config.toml
num_attention_heads = 2
norm_place = "pre"
positions = "rope"
qk_norm = false
attn_scale = 0.177
bias = "none"
tie_word_embeddings = true
extras = ["capped logits"]
lr_mult_qkv = 0.4
lr_mult_o = 3.0
beta1 = 0.95
decay_shape = "linear"
dataset = "wikipedia_en"
Each number is 200 + 30 x the weight over its row's rms, rounded and kept within 0 to 999. Layers, rows and columns count from 0. The size before them is the row's rms in percent of the matrix's.

# down: layer 4 MLP down (transposed), 320x64, rms 0.129, rows 52-86, columns 0-63
# gate: layer 4 MLP gate, 320x64, rms 0.283, rows 53-87, columns 0-63
# up: layer 4 MLP up, 320x64, rms 0.311, rows 53-87, columns 0-63
down52,105,219,210,186,236,168,183,155,205,131,204,207,226,197,174,223,184,184,165,173,266,221,213,188,207,185,200,208,167,191,222,245,137,213,199,172,225,174,176,207,221,208,198,191,216,284,258,200,189,211,210,212,189,233,185,149,210,187,256,242,215,155,162,162,170
gate53,094,219,221,183,177,196,232,248,253,190,195,197,204,206,226,118,228,189,209,141,176,186,258,184,180,193,214,151,166,243,190,222,186,212,190,232,210,201,195,175,202,185,201,229,215,266,199,176,157,162,137,170,186,199,166,212,210,222,199,186,232,151,245,191,247
up53,108,221,170,171,184,196,207,174,136,211,216,198,190,245,199,212,228,201,209,223,186,191,153,263,240,184,226,208,166,129,227,212,223,144,221,224,229,217,190,232,208,185,206,227,200,186,202,191,209,222,193,205,166,216,273,178,207,146,266,231,154,254,207,229,193
down53,109,223,154,150,153,213,157,161,179,213,202,224,241,213,180,209,239,211,244,207,201,150,133,168,184,181,193,193,210,196,198,214,218,171,206,178,237,212,161,194,190,237,175,222,240,173,205,184,205,181,218,264,244,190,206,214,188,171,247,254,179,232,154,253,167
gate54,100,202,211,187,184,199,213,138,240,179,179,205,188,187,177,226,235,207,157,216,185,192,159,202,184,194,195,219,224,234,215,178,162,135,199,217,220,208,205,189,177,144,213,183,220,204,192,209,202,245,175,205,164,237,125,251,221,211,166,138,207,226,280,217,149
up54,103,192,187,233,136,205,172,187,165,226,156,183,171,127,237,181,193,198,216,198,177,242,270,168,181,177,163,233,187,186,159,174,136,190,136,189,179,203,192,191,173,235,225,166,239,186,206,185,201,155,190,220,209,238,201,171,218,175,163,237,197,189,188,220,223
down54,102,179,268,210,178,154,209,172,192,208,256,228,244,198,213,154,235,165,227,200,217,163,209,199,226,227,204,190,179,161,142,147,251,235,169,192,211,191,249,209,232,240,181,232,248,190,231,237,195,146,185,159,214,224,223,192,193,203,241,221,199,164,207,215,207
gate55,096,195,190,198,203,180,182,244,239,230,173,217,197,177,176,153,222,125,191,217,167,226,157,178,187,188,219,171,234,212,247,199,237,149,276,198,247,192,161,182,183,219,223,147,167,219,139,191,181,169,215,241,203,198,202,158,214,200,222,211,214,221,163,235,179
up55,103,211,195,179,215,242,219,161,222,175,204,209,217,188,220,195,151,220,241,240,278,162,228,226,192,177,220,220,171,223,159,192,219,252,139,230,218,217,163,230,221,155,176,256,202,208,243,182,175,196,215,234,217,191,186,172,228,244,202,176,215,143,178,162,215
down55,098,219,170,245,189,220,207,224,161,204,192,120,155,190,227,255,217,251,189,219,132,217,194,146,194,228,223,183,243,174,158,190,218,198,213,186,212,210,146,248,178,188,175,172,195,201,196,164,242,173,149,219,221,218,171,192,183,212,201,204,167,255,181,219,201
gate56,104,265,232,221,194,223,158,256,189,160,206,221,226,202,168,214,197,221,212,251,158,145,176,168,231,138,264,203,165,225,218,189,198,210,181,186,170,189,199,247,239,175,228,149,186,196,227,186,174,250,212,254,193,190,223,198,173,174,219,209,212,173,236,209,209
up56,092,196,157,177,169,208,178,189,146,231,286,247,200,172,221,251,195,222,188,207,214,166,218,253,156,243,206,207,243,200,142,204,225,202,208,243,153,246,174,209,196,198,205,270,226,260,197,201,202,214,216,200,203,234,209,225,197,202,222,225,188,169,183,195,184
down56,095,174,158,183,194,229,221,224,158,181,124,196,206,220,198,225,229,177,154,207,202,255,236,202,183,192,172,176,178,217,152,141,206,190,238,216,180,226,220,197,209,162,170,207,229,257,168,141,232,224,237,162,217,165,174,228,180,170,209,183,154,193,247,210,218
gate57,091,186,170,187,151,247,194,222,162,185,232,208,217,196,170,239,202,246,140,174,176,198,189,219,215,239,265,137,166,224,153,208,231,200,163,151,191,201,212,206,201,230,223,267,195,209,223,229,190,216,188,185,196,162,187,235,186,203,226,175,246,216,140,213,227
up57,092,212,210,215,203,202,234,177,174,177,182,221,235,177,212,144,209,198,186,198,202,217,235,203,222,159,208,242,192,191,171,164,178,190,227,226,208,203,163,202,228,171,173,189,180,195,101,210,244,120,210,155,196,250,182,165,179,222,190,209,115,226,207,203,181
down57,099,191,151,219,212,180,157,225,259,189,189,227,129,224,180,197,238,227,168,232,171,226,191,171,182,172,160,177,166,229,266,184,150,199,192,207,193,165,196,184,176,233,198,189,210,186,173,182,264,196,210,170,182,214,224,231,196,204,176,239,211,161,176,270,167
gate58,101,177,205,171,225,166,173,233,180,188,228,198,211,204,216,202,238,202,180,140,204,172,238,216,199,225,224,243,163,181,173,218,250,216,273,199,255,234,192,193,170,243,235,200,211,250,192,206,175,190,199,183,146,203,195,146,138,246,228,234,219,225,158,206,218
up58,100,203,182,141,223,176,213,235,188,177,254,210,244,181,162,217,215,201,201,230,207,253,217,226,216,192,224,166,179,194,221,262,167,169,173,192,175,197,273,192,202,219,149,258,258,212,192,154,202,190,239,158,190,243,184,194,154,164,189,201,201,198,217,227,175
down58,095,180,184,177,226,191,180,177,224,202,147,138,196,185,174,238,192,183,193,212,192,140,132,177,181,235,202,143,217,248,242,161,224,186,250,187,202,181,192,214,221,241,201,185,196,177,206,208,244,179,243,219,201,148,152,230,164,238,199,160,213,185,221,161,172
gate59,100,170,136,241,171,153,181,220,184,175,234,257,125,198,198,217,225,232,185,155,179,210,231,225,209,223,143,186,204,152,159,156,224,209,159,211,196,199,242,217,247,195,251,210,192,164,276,186,187,174,196,193,172,212,213,197,187,185,192,182,202,204,187,196,192
up59,100,219,210,141,215,201,211,207,199,231,162,177,194,173,253,203,162,162,278,171,164,200,190,182,219,188,177,179,210,183,187,223,202,244,171,202,187,177,196,219,147,220,193,213,238,187,222,172,189,225,215,144,244,134,207,197,226,242,155,165,218,145,157,228,175
down59,106,153,134,174,201,214,182,203,192,210,184,235,148,188,167,188,173,198,193,178,168,242,204,200,225,184,193,181,187,189,119,173,128,199,210,232,195,142,184,220,250,210,202,162,256,186,196,185,204,196,215,209,292,201,209,159,201,178,186,174,222,200,199,226,192
gate60,100,195,183,140,245,207,139,231,166,241,186,202,199,190,184,161,215,176,235,172,221,155,118,205,224,225,203,198,163,268,205,240,195,215,220,220,209,159,179,138,175,205,170,213,232,173,228,169,189,210,244,209,215,192,244,162,231,205,199,182,174,198,195,230,208
up60,104,174,193,233,181,241,227,198,204,238,171,199,139,177,232,205,207,202,163,194,151,229,200,241,186,209,228,166,215,147,168,182,187,236,137,207,220,124,151,161,171,210,211,207,197,245,188,174,216,184,189,202,207,184,222,149,188,162,171,158,210,175,212,186,261
down60,109,231,192,154,179,141,248,239,230,270,286,217,199,177,221,205,178,208,197,200,215,171,188,226,162,183,167,171,217,223,153,197,184,256,181,199,222,193,189,216,209,184,225,150,244,191,252,160,239,200,210,199,169,200,173,189,182,197,185,207,157,219,178,228,168
gate61,093,200,197,184,232,219,191,188,182,250,202,184,194,239,220,243,233,246,185,143,183,184,142,151,211,166,234,193,237,189,239,175,217,195,205,178,167,173,136,203,195,153,140,196,168,233,218,157,238,183,231,202,179,230,164,209,235,158,192,224,242,164,172,211,200
up61,095,175,238,195,220,175,222,207,229,210,181,209,230,201,196,159,201,207,230,179,226,171,195,171,189,170,223,193,136,210,221,196,205,196,182,189,275,187,165,158,259,202,236,258,242,209,206,179,248,174,223,142,158,180,207,221,169,256,240,149,219,206,230,210,229
down61,094,194,189,157,216,185,168,195,196,136,295,139,179,185,211,227,142,157,195,209,229,219,183,218,184,194,268,215,198,193,198,187,191,214,160,213,191,237,261,227,213,216,208,180,252,197,174,231,189,191,215,200,241,232,240,237,186,228,214,172,194,237,203,218,187
gate62,096,203,222,185,283,176,193,200,222,224,255,202,188,210,146,162,196,230,212,176,189,229,186,190,226,188,169,193,152,205,156,213,198,163,190,192,210,186,215,242,263,237,264,192,200,134,181,191,247,188,203,218,200,146,246,182,234,151,201,223,196,206,177,223,190
up62,106,212,246,194,214,176,229,163,197,174,201,232,103,141,187,214,182,205,184,204,208,223,160,127,214,155,173,192,166,183,223,253,245,140,169,253,188,224,155,216,218,208,173,191,194,218,162,218,215,205,230,179,237,214,199,189,222,209,225,214,221,204,202,177,188
down62,103,185,147,191,206,184,146,199,148,229,184,188,242,170,229,204,202,211,164,172,239,190,242,226,256,225,198,201,142,212,188,217,221,162,170,173,207,210,223,208,179,196,174,245,247,179,186,183,192,200,265,205,210,219,233,239,164,194,167,162,204,206,282,202,165
gate63,096,200,174,195,174,279,187,214,216,148,150,195,209,213,187,218,146,210,197,263,196,194,201,222,181,162,228,189,164,268,174,187,200,243,205,173,231,233,190,213,197,179,187,259,203,225,195,207,180,216,186,221,142,219,222,210,188,175,245,173,179,176,176,185,276
up63,098,225,173,180,187,254,209,194,202,260,177,185,169,217,233,215,182,251,209,190,190,164,248,215,213,170,175,224,147,225,190,194,230,172,213,196,180,301,202,214,182,208,201,219,230,238,185,177,192,176,210,203,178,228,191,167,260,167,251,206,180,231,163,145,206
down63,098,185,165,206,195,190,200,227,256,161,179,184,184,234,153,187,146,214,227,219,215,245,221,165,151,190,217,181,185,202,210,197,226,232,238,164,195,273,176,247,262,141,199,222,224,197,169,213,219,225,154,168,225,185,222,168,203,148,196,167,211,212,222,163,211
gate64,105,197,161,149,165,183,223,175,236,190,215,213,173,200,172,202,233,199,170,211,198,201,186,230,239,227,190,217,207,233,169,205,208,172,187,202,185,242,165,248,245,220,235,208,248,174,198,191,154,232,216,188,137,274,197,148,175,255,190,154,233,209,183,248,228
up64,112,212,230,150,219,220,229,165,167,203,171,192,190,184,169,198,163,210,165,216,183,196,200,240,164,176,194,232,170,191,189,175,223,208,161,241,190,190,275,236,160,145,137,193,226,238,189,183,167,218,148,240,221,184,201,176,226,148,139,202,180,166,199,168,202
down64,111,190,209,236,172,181,203,229,218,139,211,174,206,194,183,208,209,193,216,240,155,236,199,241,214,207,210,151,223,272,224,177,187,218,159,172,232,183,169,162,208,239,223,167,177,227,223,233,216,196,198,185,171,216,186,282,191,212,232,180,210,150,196,282,203
gate65,105,192,203,203,198,208,240,210,195,215,168,211,233,196,241,239,212,206,152,229,164,190,226,237,214,190,212,165,202,245,179,125,246,216,213,231,214,197,216,162,182,201,219,170,249,248,219,190,172,182,197,147,191,210,248,205,160,256,237,128,249,224,223,209,208
up65,097,227,211,228,210,187,197,162,218,194,173,220,147,229,201,253,261,181,169,222,190,186,220,202,256,238,187,151,187,187,222,151,229,184,218,192,217,237,172,171,231,240,217,232,167,222,205,159,218,160,201,193,257,221,237,172,244,214,238,248,185,218,214,162,158
down65,096,231,196,190,208,165,177,174,234,170,198,193,202,177,171,137,222,160,201,237,175,193,219,154,211,248,218,222,175,196,273,185,194,181,138,225,179,232,201,257,177,147,146,196,178,162,210,217,208,197,218,164,189,251,184,193,186,196,213,195,166,162,238,165,152
gate66,102,251,209,221,242,198,242,184,230,205,226,176,137,183,194,169,198,146,184,255,190,207,231,163,203,152,218,183,184,182,184,199,184,188,167,236,225,244,220,215,243,218,209,202,167,216,209,229,234,196,216,236,222,213,142,249,191,129,169,232,186,191,165,191,150
up66,086,240,174,171,192,193,171,214,230,203,227,225,170,205,216,171,165,230,127,217,173,215,198,153,210,211,167,194,161,211,226,268,276,202,131,215,210,157,165,205,210,193,225,207,188,237,167,188,174,165,176,227,222,209,167,190,205,199,189,188,194,269,204,246,223
down66,092,172,205,216,217,252,235,170,164,156,185,229,212,228,181,193,193,147,289,184,248,203,200,188,212,160,225,212,239,185,240,161,168,163,232,196,183,252,224,237,180,174,227,247,171,187,244,195,195,190,220,225,181,187,218,225,212,202,203,182,229,134,223,173,191
gate67,104,168,177,207,189,131,203,231,237,201,231,205,263,237,214,206,230,178,158,220,185,166,226,193,252,196,169,188,193,228,182,128,220,170,202,191,202,244,191,153,238,233,228,192,199,184,192,214,158,199,176,186,195,172,249,155,167,209,229,193,254,216,219,188,142
up67,105,172,177,154,205,254,269,158,153,191,239,222,166,235,200,261,171,229,187,224,232,203,198,222,216,236,180,224,160,139,206,190,205,186,207,189,221,191,181,178,177,239,214,167,195,203,175,224,168,239,238,203,259,173,178,205,196,151,205,196,186,214,167,211,256
down67,102,196,223,201,161,177,122,201,244,212,184,170,246,208,177,219,195,211,188,193,239,115,200,193,197,181,179,203,284,229,195,157,202,157,166,187,187,188,170,208,159,215,221,226,165,264,189,191,143,194,181,198,187,191,224,225,209,202,213,140,195,176,205,197,178
gate68,099,190,216,225,184,216,236,234,166,215,221,177,260,186,207,176,173,223,235,217,215,191,141,205,183,165,250,155,161,236,203,251,202,226,192,193,240,176,171,194,220,200,217,145,205,246,186,135,238,225,214,199,228,200,173,235,210,225,195,186,119,191,169,217,170
up68,090,204,246,195,251,176,207,192,213,214,257,148,215,166,202,247,253,172,232,222,199,230,188,199,200,159,233,209,175,136,255,185,196,168,215,224,163,202,185,200,182,191,193,227,186,187,122,198,176,179,199,192,204,167,121,226,202,152,225,218,201,223,173,210,218
down68,087,213,200,214,188,242,148,132,205,157,138,228,181,181,227,260,201,162,179,182,156,231,180,174,250,232,207,223,182,208,269,148,188,187,212,192,205,219,217,243,236,191,211,227,203,170,211,215,202,162,160,178,177,196,245,233,215,199,166,228,163,185,171,187,198
gate69,104,182,174,204,160,242,195,235,272,225,149,219,170,205,195,177,230,181,208,214,154,217,167,217,192,184,231,241,169,212,209,144,209,164,153,208,217,184,251,153,187,177,203,228,232,148,162,210,180,159,193,217,148,174,214,150,176,221,245,157,210,187,197,198,205
up69,106,168,200,231,226,166,214,157,218,184,251,218,183,208,227,159,168,209,232,197,227,141,222,172,219,236,200,236,171,147,236,155,162,207,180,196,258,247,175,153,174,170,179,235,170,195,249,188,196,171,201,213,196,201,228,197,224,241,215,225,191,195,256,252,211
down69,105,188,215,210,169,186,213,201,150,204,181,151,142,174,274,205,218,229,208,193,203,185,214,186,225,216,245,182,211,217,191,122,197,171,175,162,197,214,181,270,248,224,186,250,220,248,243,205,161,233,173,199,185,196,234,199,218,189,187,204,182,252,154,214,209
gate70,110,195,197,193,206,182,226,184,140,199,131,187,231,231,246,220,243,190,156,212,178,184,212,166,266,194,190,205,178,186,153,186,192,188,195,272,188,241,198,171,248,237,216,175,209,219,200,178,189,177,199,195,151,254,202,154,194,257,223,211,183,244,184,167,218
up70,103,209,208,199,228,179,199,268,194,265,214,179,218,202,204,242,175,159,243,217,169,170,202,189,203,157,213,177,181,217,205,238,178,187,244,156,231,183,248,238,198,129,224,205,235,174,217,204,212,161,229,153,184,218,159,168,226,185,183,124,183,172,205,201,192
down70,104,210,193,223,170,209,153,230,207,161,176,225,245,232,190,178,217,229,186,155,200,206,239,146,193,280,181,222,182,149,180,197,167,195,230,216,163,234,205,237,206,247,219,215,176,225,241,187,233,171,223,261,199,232,212,234,141,175,200,220,187,216,223,162,175
gate71,092,196,237,240,157,184,227,182,185,219,184,286,205,208,181,126,214,184,209,175,167,170,191,157,197,177,245,201,179,210,239,209,153,175,168,180,212,187,279,183,189,182,211,247,259,189,227,172,179,204,227,175,188,193,165,174,209,238,186,206,186,166,221,201,167
up71,095,190,183,162,212,202,238,240,201,196,158,235,183,249,182,192,197,165,197,160,256,183,211,221,160,145,163,200,173,210,268,172,191,168,239,225,199,162,226,204,212,155,192,208,284,216,161,206,183,230,246,197,191,180,183,254,192,180,156,184,223,219,179,202,201
down71,100,220,216,225,157,237,193,162,185,231,158,157,257,166,196,225,250,199,222,175,227,181,227,163,232,188,186,162,223,168,279,241,181,230,157,141,187,193,248,175,190,199,146,214,202,185,191,203,176,230,232,223,253,167,187,205,214,205,202,191,212,228,218,205,221
gate72,094,238,213,214,163,188,239,190,147,202,143,213,186,179,163,198,205,281,181,179,193,227,200,221,252,155,187,148,200,156,174,219,216,187,260,206,177,209,187,197,150,183,189,202,248,196,195,181,174,162,223,247,151,220,237,208,250,180,185,232,227,205,204,207,228
up72,104,186,196,173,278,188,198,232,209,195,164,163,218,194,251,165,187,174,193,141,206,222,164,202,175,230,227,175,246,169,151,209,178,192,194,105,231,200,176,183,238,238,193,174,214,159,198,216,222,228,239,196,209,189,157,223,181,207,187,246,173,233,222,209,211
down72,105,179,203,132,174,253,148,215,210,201,224,163,161,240,153,174,180,222,195,186,211,248,182,145,208,182,212,166,238,207,173,211,210,179,219,143,226,159,219,195,164,185,239,203,210,174,159,131,210,208,241,238,222,186,215,172,193,199,193,203,234,225,229,174,159
gate73,101,213,171,220,217,228,270,201,166,197,218,220,178,189,222,184,224,197,210,235,235,146,178,201,251,235,173,182,270,230,184,226,174,182,191,209,197,245,186,216,179,222,186,208,184,182,204,178,155,139,231,157,206,218,150,225,209,126,211,148,219,226,223,193,169
up73,090,200,223,165,204,195,178,268,223,235,161,237,243,237,205,180,241,166,163,247,185,196,239,214,164,188,168,205,158,199,205,172,152,174,158,203,169,208,205,186,225,168,185,209,200,223,223,140,172,191,183,225,177,209,168,211,181,174,239,242,197,264,225,235,149
down73,098,210,196,212,215,204,233,172,198,225,263,191,226,181,226,213,194,190,233,191,228,144,211,199,190,166,180,229,287,191,207,197,165,271,194,202,193,189,187,209,161,177,213,265,179,195,195,239,167,193,205,188,248,220,170,163,165,168,210,124,202,217,232,231,162
gate74,105,228,204,197,199,199,212,261,268,196,160,225,182,220,170,195,178,175,216,178,230,215,224,135,167,190,219,155,250,176,204,231,149,163,199,166,178,200,243,182,175,205,211,146,217,222,174,205,194,209,193,131,180,147,198,203,217,161,152,212,166,153,193,189,206
up74,109,216,177,222,193,178,211,199,165,196,234,237,203,197,226,232,208,207,222,198,175,192,227,224,143,157,183,240,203,104,169,152,135,249,177,174,172,173,189,216,201,227,259,194,183,210,168,187,174,178,137,218,153,194,201,189,169,193,157,179,201,199,169,218,197
down74,113,181,178,265,166,163,191,229,240,216,160,185,249,193,199,238,206,162,183,187,197,214,175,201,215,205,201,187,208,160,240,168,225,225,174,209,213,159,148,195,201,197,226,153,222,161,231,125,221,174,219,249,220,219,169,201,188,185,181,174,253,242,162,225,251
gate75,110,149,141,185,224,151,253,202,239,198,162,206,216,197,150,201,209,237,213,225,203,226,186,178,199,194,179,246,238,193,155,152,187,170,191,242,192,157,256,218,154,238,194,145,195,190,213,222,166,157,205,180,193,172,200,243,169,205,185,232,213,239,163,221,197
up75,130,212,223,245,204,216,193,146,184,215,233,220,189,221,210,256,200,174,228,232,221,174,172,245,254,171,141,227,182,198,223,213,145,211,186,194,207,151,209,196,169,185,147,243,140,176,139,159,236,194,188,213,249,214,168,209,225,213,193,199,221,178,162,211,182
down75,121,159,192,168,192,209,191,185,198,200,226,205,232,194,216,185,161,166,235,233,260,239,177,268,227,155,167,231,155,205,154,179,213,193,184,201,170,229,199,214,180,217,185,129,229,178,147,215,265,207,190,161,210,232,217,156,191,192,196,222,206,221,213,257,170
gate76,091,224,182,150,198,222,240,192,233,211,187,191,207,203,222,216,258,181,188,236,182,186,174,168,164,197,248,183,163,250,147,212,182,141,174,224,202,186,232,166,192,245,205,190,180,175,205,164,225,164,227,200,174,256,177,165,202,234,261,244,217,190,198,231,141
up76,096,205,154,198,227,209,241,179,163,207,223,196,191,208,275,209,194,215,264,221,186,176,197,188,244,259,158,187,191,139,228,179,162,189,191,205,171,180,200,177,155,174,195,191,155,201,161,223,199,206,189,168,221,224,207,166,197,172,136,192,222,239,232,242,257
down76,095,174,218,183,184,144,174,198,163,162,231,212,171,186,214,215,229,191,203,154,232,197,211,170,133,247,187,154,168,228,151,170,228,189,244,120,201,203,212,188,193,223,232,192,185,178,224,190,204,203,162,214,167,206,194,219,227,254,159,166,182,182,169,243,155
gate77,091,219,175,174,201,186,198,229,177,197,231,199,165,124,221,184,253,243,233,176,234,234,210,176,200,193,205,188,144,177,193,191,168,217,234,199,190,150,220,202,222,228,214,205,184,148,262,123,235,195,236,195,204,223,211,200,164,192,160,185,168,231,227,256,175
up77,084,153,175,139,154,220,179,161,162,203,248,225,213,227,204,212,161,145,179,187,188,195,165,168,215,208,212,195,253,232,198,172,253,194,187,223,194,200,152,216,164,175,205,199,191,176,178,196,115,240,157,194,232,203,227,196,229,217,260,217,179,194,189,167,192
down77,091,228,202,231,217,206,236,260,214,182,204,200,229,140,159,186,210,200,175,192,206,251,182,199,215,174,196,152,176,174,146,163,155,178,159,224,209,139,246,184,259,163,189,164,212,213,258,131,195,208,231,206,172,235,218,191,186,188,186,177,192,179,208,213,214
gate78,106,216,227,285,182,147,194,223,231,211,147,201,264,222,234,145,204,196,140,180,189,191,194,203,175,184,183,195,177,227,199,172,210,172,215,204,218,194,217,134,178,207,158,169,178,201,165,227,181,155,204,213,145,160,238,220,203,212,173,190,256,207,216,208,209
up78,102,213,255,218,235,179,190,241,211,178,145,186,281,228,230,181,217,174,218,167,208,240,101,218,199,140,203,190,177,212,188,220,196,202,202,144,186,217,186,217,185,215,235,141,185,195,195,171,201,201,183,170,151,221,241,202,204,184,211,205,161,202,187,176,181
down78,104,188,204,232,194,209,180,177,167,176,142,174,150,201,220,189,257,208,223,201,171,164,188,196,227,206,185,200,232,232,217,154,183,254,246,165,159,221,210,99,210,180,239,237,171,197,194,234,211,227,134,195,191,222,224,174,201,224,204,207,187,233,226,216,234
gate79,098,200,263,212,189,216,293,216,219,198,248,177,173,176,180,174,178,226,203,179,204,212,213,198,130,208,206,199,180,239,187,173,219,159,217,219,145,160,190,230,236,177,158,225,244,169,209,200,182,223,200,178,165,208,174,206,144,196,246,220,164,237,166,189,224
up79,094,207,128,222,171,181,187,165,191,194,191,272,207,219,258,220,183,159,161,236,156,241,232,203,206,193,175,216,152,188,240,171,231,202,247,173,203,199,154,186,195,196,223,170,174,269,192,180,216,186,180,208,207,186,158,179,172,186,180,186,168,161,149,208,223
down79,093,199,178,189,218,198,257,198,216,201,201,176,211,191,153,187,231,180,221,148,141,168,186,150,220,162,215,204,216,199,167,205,172,156,171,237,206,221,202,198,226,167,195,200,233,168,224,180,248,242,256,187,178,161,181,223,147,229,238,159,202,196,280,202,231
gate80,092,161,229,158,238,172,178,192,256,203,246,186,201,160,223,176,165,240,201,225,165,162,170,205,221,220,200,186,209,227,181,242,175,200,197,185,233,178,203,244,155,226,178,242,215,221,251,238,174,179,166,239,244,192,182,229,259,191,176,225,204,173,141,229,224
up80,098,171,190,200,159,182,218,187,173,175,153,188,153,188,223,234,194,170,210,177,195,184,206,242,255,196,162,194,201,147,219,150,236,217,139,144,210,239,227,180,181,248,194,182,202,232,221,234,188,242,192,136,155,163,218,171,200,226,216,155,168,216,178,191,179
down80,096,206,195,184,170,236,248,253,190,194,233,184,207,198,192,250,212,143,143,189,225,191,191,217,156,158,220,224,189,151,169,211,219,152,228,188,248,215,229,169,197,168,184,152,242,205,151,179,203,179,176,175,175,176,227,163,191,180,225,154,165,260,220,215,193
gate81,103,144,167,226,188,232,203,243,141,224,213,183,245,203,224,207,170,204,173,207,198,253,185,123,153,210,182,196,203,223,202,188,193,237,190,220,209,245,165,259,165,213,170,152,221,195,271,192,192,176,222,208,182,227,205,213,163,190,201,228,183,250,201,219,243
up81,099,231,228,227,224,231,196,186,203,220,183,218,235,228,195,179,184,134,210,183,211,170,204,183,199,241,186,216,202,183,273,176,215,197,217,226,168,161,143,256,162,188,193,213,236,180,136,190,237,253,162,160,206,211,217,181,145,203,230,189,218,247,169,245,209
down81,102,177,246,179,246,204,191,168,165,205,221,230,227,249,180,154,167,239,219,215,237,221,227,201,193,215,182,200,207,223,256,220,220,205,159,156,196,150,230,175,197,173,207,220,173,213,193,214,186,177,172,213,226,174,199,157,255,170,255,193,186,173,154,164,278
gate82,099,217,239,214,233,239,221,201,172,200,197,227,185,189,187,200,211,248,211,128,201,244,191,151,262,182,154,184,147,217,224,173,223,240,166,169,175,223,233,191,221,270,190,185,197,193,233,173,240,217,246,156,199,192,204,209,244,166,213,214,190,192,260,211,204
up82,098,171,240,205,210,221,224,214,211,206,200,173,175,202,133,137,177,204,205,199,211,244,226,182,207,197,254,213,187,223,201,144,208,240,134,270,124,210,222,205,196,221,202,186,183,183,153,188,192,220,255,200,224,172,149,181,184,160,217,227,166,183,209,208,193
down82,100,185,173,142,214,211,239,159,169,202,204,229,259,168,210,191,210,198,128,199,202,232,250,214,204,205,201,263,218,209,234,218,130,153,233,151,255,170,166,188,227,207,198,172,162,177,209,196,249,215,196,205,182,181,205,240,192,203,163,207,184,232,179,175,211
gate83,104,135,206,200,178,188,205,252,233,179,151,186,228,231,187,191,216,201,233,239,202,219,227,201,214,201,210,195,192,199,167,224,234,125,234,245,232,207,218,137,196,176,135,225,205,205,179,261,197,163,184,181,219,226,209,208,169,205,244,173,243,198,249,200,158
up83,097,207,208,199,227,212,220,125,171,261,209,198,174,176,194,197,199,193,247,215,171,180,220,150,249,197,164,194,231,194,226,150,199,209,218,243,208,202,193,289,245,189,219,190,194,188,229,216,221,223,227,211,225,194,199,192,252,206,140,206,230,257,192,246,229
down83,098,172,257,157,247,219,203,243,215,227,186,232,186,224,191,233,214,188,206,234,174,260,211,233,212,198,152,212,227,270,209,225,210,196,253,223,174,161,242,218,220,238,213,218,211,158,222,192,184,247,262,196,177,195,171,208,217,192,251,214,175,189,195,191,255
gate84,099,165,207,243,99,198,170,211,218,266,200,209,169,222,191,208,214,217,176,183,170,250,158,195,239,209,187,168,229,231,221,210,207,176,202,205,189,244,191,217,205,257,178,226,192,190,178,210,198,244,225,192,162,179,170,272,191,218,242,203,160,163,199,226,175
up84,102,169,254,202,155,181,162,239,181,197,205,196,172,210,203,126,184,181,157,179,175,179,174,219,185,167,212,159,183,260,183,207,198,207,207,204,239,167,190,178,160,168,195,218,191,177,233,227,196,182,233,206,249,266,231,250,181,170,213,138,204,233,218,173,161
down84,105,177,224,184,167,228,195,117,190,207,176,164,172,194,188,202,204,199,179,224,265,194,273,236,255,224,155,185,254,218,163,209,196,227,146,196,214,243,180,212,200,209,225,196,183,204,175,211,193,256,208,181,166,198,203,219,220,193,241,122,201,204,191,180,185
gate85,090,235,201,212,209,206,174,188,180,206,226,192,100,219,228,246,182,195,176,179,166,183,166,241,211,205,247,195,136,215,221,215,246,140,205,221,145,192,215,174,204,234,216,219,200,206,228,133,215,210,237,238,226,219,196,211,230,171,232,221,187,236,170,179,221
up85,088,208,204,194,168,174,176,160,179,177,218,168,182,200,206,163,183,191,189,262,187,197,144,130,246,241,195,211,196,159,241,175,124,198,211,211,226,213,214,225,182,226,213,212,215,206,221,236,242,194,192,169,159,176,156,167,196,233,282,199,209,186,214,189,162
down85,094,154,253,165,170,211,208,224,244,188,247,205,244,157,235,205,220,219,152,195,232,230,224,225,221,201,167,174,216,210,146,199,284,177,213,203,205,176,180,204,222,167,209,169,217,209,206,141,214,234,197,157,202,219,221,214,188,177,174,237,223,142,228,162,180
gate86,109,172,185,210,161,154,234,255,199,214,171,152,188,158,212,209,132,246,209,183,224,239,220,186,217,210,198,159,250,204,139,171,196,201,219,177,251,202,231,235,160,166,260,227,237,240,188,198,169,224,177,171,187,226,235,195,180,202,192,181,219,162,176,201,198
up86,109,246,277,182,266,213,177,208,192,202,234,188,195,185,190,212,206,146,257,211,224,154,165,229,180,184,196,155,208,174,216,202,197,181,191,238,193,202,220,187,226,246,176,215,249,150,155,223,183,109,195,208,207,176,203,198,198,165,187,245,179,188,177,198,190
down86,108,233,217,202,223,232,102,189,210,238,165,159,235,233,207,186,196,150,209,232,229,171,109,207,218,207,143,186,179,220,198,215,211,197,136,187,178,177,198,207,237,201,211,170,188,184,247,189,234,211,164,193,222,195,150,198,227,191,208,185,190,166,182,173,191
gate87,098,218,200,138,213,205,226,243,224,214,252,201,163,227,192,197,144,201,197,203,230,182,129,166,192,201,219,170,162,245,187,184,201,226,220,150,246,166,189,171,196,243,191,212,206,220,232,247,172,209,199,214,209,208,207,146,270,186,189,221,186,185,140,245,207
up87,096,180,220,216,185,147,152,218,213,178,208,218,191,194,211,235,216,192,236,243,189,252,240,281,234,267,200,222,161,153,224,178,201,183,213,221,203,248,197,139,226,191,220,191,197,207,188,198,199,225,236,169,210,190,185,234,259,177,227,199,218,269,212,193,188